Part of a small language model's weights: MLP 768 tanh GELU, 4046 steps.
Each number is 500 + 25 x the weight over its row's rms, rounded and kept within 0 to 999. Layers, rows and columns count from 0. Numbers have three digits each. The size before them is the row's rms in percent of the matrix's.

# layer 9 MLP up, 768x192, rms 0.0717, rows 659-741, columns 128-159
107:488495480484529487502487488489466521485507521539462563515581489489469473517491535491489499493520
097:480456576500510499498472514532492502474563503548538500488500501493483508473515504508485483489499
100:501484529531483498492528474499481539508530479464463476470515460463461504499498500509534484511560
093:513509484552538440472522484479500474480543504464482476562485480499468488494514474527467503510509
095:513517494529509496459516539488501460501471501487444498461560514465503489545491510525521538494501
096:545485525498545496522532511523495510480493514531505556506489526523511500508491516489512467468481
106:500522496499480556520450492513465533541520442507486517486485444499514541480504517509481522494478
097:436524518437513459492501461487517536492501490522492564515490487497533517496492454488498486511530
102:524506491465535495461524509480478529482545541550469504506518510486486548498503503505493499515530
095:469507473474489489476488465509500522488520515544487492501469488505476572496455530493520513491525
094:452482470536479501453510506499503500528496462545485496525541463573501468475456456497510470508534
106:452500494510496495516493498462499519513494484528499526472499515504481514488572512531515477498511
092:526495506492488458531512488520436495479515515521478518506478513544492503506530501525536510523459
102:537563493523493495481548485523470511456479506493437523472474463537466473527526493486449526540481
101:522518539501454491494512462497480506484496489510469472476527506490520480452502498478495478508473
096:538529500496464496518519482492509473465474544500462496494486502479524507490490489503490499493432
093:517466514529495495504511488548524539517535484511513513507476496496498505512533522477492511533544
098:535507485526521442474550469531478515490485499486500514495521521500496487526455465531500530458480
098:450470552496471500519498468527540469532496479497565503494464459535490524501541518517506549484477
097:499543508501520537524481469481524514508538473509470493479550467514475513498487528546500515504507
099:506487501538515468459476489476531486515472513491535468516529503475507523484509530516497471505496
092:493525516519440504492524535488486506466510523458512468496454473452506517477516514518520495515535
096:537480495505489531492527440499537495492514507526496517505493515513522481471514501508535538485481
100:514496469481497496454518493528496506533482474530507514455498440492532492522540485528526529490530
091:529490527470471497536526505517490507491466494512521484495481534499529525490440484524496525520541
106:507504492500494461429520478486547540468494470517483501463513552517505493516484460501520508520501
095:455469478503461482500523535514482514454516513472489561515510541505517528467586514505498524520489
101:513478458516472519519472503499508504491481507506514494480473512461538465532508491509446472459529
094:500488547485482499500480446521564449518522506506543479465507445474487475521569516513483497477500
096:527534455482478473531525525490498523472501516469486496485554494517493493489492474495533513489543
091:477539543463518519538487453460507489521493492499499562508548502537494525514499483483540507478471
100:533478509490519507525516524483472475480538503493492517489501483475530540503531528461548525535519
107:472458505477497492526511498481485513443463473495536500526563521489540562516493529490544499519496
100:527486558512535510495485497492531522517493457486529577514484487544466505495531530485505478510477
103:502514469518546499506474545513471465500538513509489520524492510498528507492467500546481527470495
094:459507456522494516458495475510487497531508479507496484523556472516472474465499513476555444506519
111:520509475503542453497528540521527517521528428502458522514470466491468502467469488529534534488502
091:519501525482492517493474486521553481505503483510535530500514471519536509518457496475508479471529
094:537495497522458467515483453494497523522498487535521472456471518492477556503548492523495505456499
099:503473499518489484499496468504499532528516525471453505483528482536559456487489478458499520513477
097:495494503556500480528454475510508514479541538491465543515483484540484545530525510465540469476478
108:477495541481503531464467510488475481544501506539474533514470485509479527465528537468484534467521
109:497469483517543501462496507477503512527512479513480538498518483536478491530475493514518503529523
095:514499518492530503514505527520495462526522467543488494486517513482488467491517507530507493504504
094:536540467497520476513516471553498525500512454511487487464516505469495471519490448538493481481481
099:491484492506446487537477502486468529463541531538489494485496513527470496476467509520464553483440
096:487537480412522486490487495499492469497496453519524521521536455477506490498498541495518508503513
106:533516477477529533485526482497498506526473493520498472541505488502562512484530527500463495495498
111:461502495510492471509537523471496503484497513496479489494493514480492479513493516498550472482464
099:532499500498522537555469481489521534532476496499538502454507540494500476503531509508499496501493
100:463496530493512509532490471522496535542483482509518496496513423446482502446528482508458474479476
095:501482531574484480523476456504489458507490465476505542495529464514435486500501489490493479508444
105:492470487477520485471495469476515476505535525488484474489505525540490497490481446507474511534519
095:471488504510483512476500430458500559459536469540559472498502462551475523505503467512554507510489
097:443528517452531497471506477480548502499484499533479482448536504473456481513468561468478503526493
110:504486464446494530494537522451503506474477493508542502503522506513498469530498471521490538524513
105:481497546450491516489510471490531495510509507540465502510472482490478537475471482510482528495478
103:552534505479496484495497522457463545506510501473463481491539490470565525496522544525490491518532
098:500469473511528459505569509489486481509511469506496500498513476527534522450515499510474504487512
101:493530506505470480487511511503517484506504465514478509535498552513515456419501493485537461507468
101:512473493471481502512498556530492478504500451468542517467492487496492495475526499503485510471477
098:502512540523508473490498483490480509496499540545484510480489485532504497465471504530455482483481
097:493515475499516555463479494506484517480498539501486494487482513496477529467527511478535524507497
096:429486489496471520532507495542513511471535512452527539542497488486483518495520492509486528508466
114:497496541480481523473483474484477518483497483470539561525503505511516516532499442530524457510477
102:532482477508465522500488522468545517509518495478508516486494445561545484491483523528509492489542
102:517498449499483497469482517486453529509520503532521502555528456464501497463520521487505532509482
110:497510490497498499527518504475488512517489514460495518497491487470534535471445510525456492487523
099:515511502454515480497475530505521541513482535519543507469507509503539487439556507472480514472516
106:505486483450460500507474540514542498480511460485512577477454504499515494468486517494502480475504
103:526533445487464482510493519504471474511487552518523517506523481462500505506532477483499463524531
103:487506515525503485506484518514508499505488479487520531474487490448519539511525541518496477494547
102:494483511440497511505530497488526449543480507483496498483500477497472481469515486507495513519500
096:539541431467533489515538483459512525525488472456504549498511520489561507491478504502463482492482
100:490494540483507481457512488534508508502507508518493504496501473481531564484514550557484514471457
094:452451507480495524471514504505468507520476461495503472486520494505507520530495456464437489510521
100:508516512474473480500494489498523475475497467488476483502518495556518454453526456543507491518509
096:493489520488499536491479477495515464465502481530473513560488511472496480453474519505537446507519
103:529513479485457457509495495495516493479532541520467548495511491491498530485530474497486492474450
105:522494479523474504467540490544517503481514527507513506448482503501495484523536473478518510464525
099:484523513500469515547469455438523504523498573489525483512469480488505535457489528549484459494506
096:564513509514476451489506491469501496493493475518489497548526505503508472531539468504501531460475
099:485489539475497506496514530510518524466501482481510518443489444523541446555535477491475468509528